From a checkpoint of a small transformer trained on Wikipedia.
Architecture: LayerNorm before each block, untied embeddings, attention and MLP in parallel.
Training: a variant of Muon for these matrices, 641M tokens.
Each number is 50 + 12 x the weight over its row's rms, rounded and kept within 0 to 99. Layers, rows and columns count from 0. The size before them is the row's rms in percent of the matrix's.

# layer 6 MLP down, 256x1024, rms 0.0518, rows 200-221, columns 128-191
095:41 47 36 38 48 49 45 61 21 76 28 54 45 50 58 56 41 52 43 41 30 50 39 45 45 40 57 23 53 44 49 77 52 51 46 48 63 63 58 48 72 40 38 26 20 54 48 63 55 48 50 56 55 46 47 49 55 40 57 45 64 72 65 47
102:34 46 70 42 72 54 47 40 51 29 46 62 47 56 55 49 62 50 56 55 67 61 50 53 39 44 53 48 30 30 30 82 42 60 62 46 32 56 63 45 42 61 49 89 87 49 35 52 24 41 62 46 53 57 46 68 38 45 51 57 65 58 44 44
102:60 39 45 60 37 51 54 49 34 48 63 46 44 46 55 42 52 43 38 47 47 34 48 48 56 43 38 55 64 73 40 46 83 45 46 61 34 47 65 57 55 53 34 46 25 49 58 60 63 43 39 54 46 49 35 63 43 67 62 37 40 41 70 35
098:45 49 44 69 36 61 47 32 33 49 60 51 51 50 48 61 52 66 31 29 51 46 51 51 65 38 50 53 27 45 42 39 44 27 43 53 41 39 46 60 47 68 36 47 42 38 57 39 64 63 50 44 38 53 55 58 36 38 49 26 75 41 75 63
103:29 50 49 57 69 81 35 51 31 47 28 38 63 43 59 34 60 48 42 66 41 53 69 70 76 72 69 40 64 32 65 64 55 44 63 73 54 50 42 56 53 39 64 58 44 70 42 32 47 62 45 64 56 43 53 42 35 41 40 43 41 66 37 45
099:41 45 64 51 65 58 58 45 65 68 51 55 62 45 40 55 73 50 45 55 52 46 60 37 45 46 52 39 47 54 40 38 67 58 60 49 54 28 29 44 44 61 44 54 54 34 57 65 46 74 42 54 51 55 61 43 43 49 46 60 57 34 63 83
098:33 34 56 61 73 47 54 71 53 37 38 53 36 54 35 27 59 67 53 64 61 62 43 42 34 50 54 44 55 51 56 30 38 39 53 51 65 45 55 47 44 37 40 38 52 42 53 46 56 22 59 38 48 56 44 43 81 59 52 45 31 75 41 52
100:66 33 59 32 61 82 24 31 38 53 45 64 73 45 29 50 64 45 47 50 64 43 59 53 37 66 53 56 56 62 41 34 53 68 51 38 45 48 64 42 32 52 59 51 68 59 39 57 45 64 28 41 50 47 51 47 46 57 64 74 51 52 35 46
095:31 52 50 74 46 39 60 47 60 58 34 35 50 62 71 26 46 42 62 48 21 44 66 52 49 61 42 61 30 46 58 61 52 47 65 51 51 60 45 42 54 57 55 38 43 58 38 57 27 61 39 46 62 45 52 52 48 71 56 50 65 56 55 69
101:55 45 23 78 61 48 66 56 52 51 56 63 38 52 49 59 39 31 54 57 31 44 57 62 42 40 69 40 37 39 44 40 44 81 50 57 72 35 56 75 62 34 62 26 78 39 61 54 51 39 62 44 61 43 46 41 43 34 60 56 41 39 58 60
099:27 46 59 63 43 44 42 42 52 55 52 73 40 54 61 52 50 59 51 58 41 41 40 57 41 49 45 53 51 69 69 46 61 72 50 48 60 70 57 69 56 43 37 47 41 38 49 37 42 67 58 48 43 69 45 56 49 51 62 46 51 52 46 45
095:32 37 35 34 65 77 77 52 53 49 63 55 37 41 39 57 56 47 38 55 57 56 53 61 48 56 65 41 53 42 35 35 53 53 59 43 40 54 72 35 41 36 54 48 32 49 67 53 35 60 67 26 45 51 39 41 64 62 63 66 29 48 38 49
096:55 47 87 47 58 66 38 26 54 38 63 55 57 46 61 55 56 33 62 51 62 45 29 57 62 44 34 47 58 72 56 53 44 55 44 43 71 43 54 56 47 53 35 61 61 51 60 54 63 50 39 57 39 52 76 68 52 56 58 34 43 55 48 45
097:45 40 78 31 54 41 29 45 63 47 51 50 47 43 61 53 69 35 46 56 47 54 60 29 52 58 38 62 56 50 66 63 57 60 45 33 58 79 53 42 52 43 47 38 57 41 38 53 64 72 45 72 41 68 50 54 59 54 50 65 48 49 51 49
095:58 25 72 45 39 67 66 61 45 38 51 56 50 45 49 42 43 57 31 29 64 48 48 30 37 52 53 64 48 53 63 73 40 35 61 37 67 48 38 53 55 48 50 51 51 73 79 55 48 50 60 32 35 67 41 60 52 44 36 62 38 42 55 69
099:48 57 59 77 46 30 53 53 34 42 47 50 66 62 44 70 46 44 61 45 46 45 55 55 63 56 49 41 84 58 54 36 47 47 50 42 24 44 58 53 50 51 47 49 66 55 73 58 58 60 46 49 63 49 55 44 75 62 56 52 66 19 27 67
096:61 60 46 35 43 37 59 39 66 36 49 39 62 38 67 27 55 65 49 52 60 42 40 43 47 53 64 53 53 60 35 43 53 36 45 72 59 31 31 53 40 57 56 30 34 47 54 58 09 46 48 37 52 54 42 33 42 48 72 47 61 25 56 52
108:52 49 36 59 48 44 47 69 39 33 51 49 58 62 43 44 29 53 66 35 52 49 40 43 48 48 56 42 45 69 45 55 28 56 50 51 41 51 28 33 44 42 46 61 69 68 46 45 51 66 54 52 46 49 50 54 75 20 53 46 46 56 51 36
102:69 52 46 65 53 62 65 64 47 46 51 43 54 67 32 60 25 35 63 59 58 61 57 50 52 69 48 63 44 44 46 62 36 45 51 50 36 61 60 32 42 71 49 65 35 79 59 50 76 39 44 60 62 82 72 44 64 66 51 65 71 35 33 36
095:64 36 51 40 60 56 64 50 58 56 53 42 47 69 46 69 68 35 62 63 56 63 47 44 65 40 49 39 51 59 51 46 48 42 53 40 44 34 59 33 65 54 46 47 40 40 29 49 55 49 37 54 51 35 33 71 70 26 53 35 66 37 50 47
099:44 63 38 36 49 47 38 74 26 53 37 28 37 47 49 44 39 34 31 37 70 52 58 50 49 43 45 65 54 36 45 42 58 56 41 56 47 47 46 49 41 48 30 56 67 56 49 70 41 48 33 38 54 51 28 37 39 44 34 37 28 73 74 38
099:44 72 59 36 42 37 67 27 26 57 50 52 48 39 43 40 61 33 41 64 53 45 60 49 44 52 60 59 56 49 33 53 64 53 60 29 39 46 58 54 53 34 51 47 69 50 41 52 51 58 52 63 34 47 55 70 48 40 23 45 52 27 42 32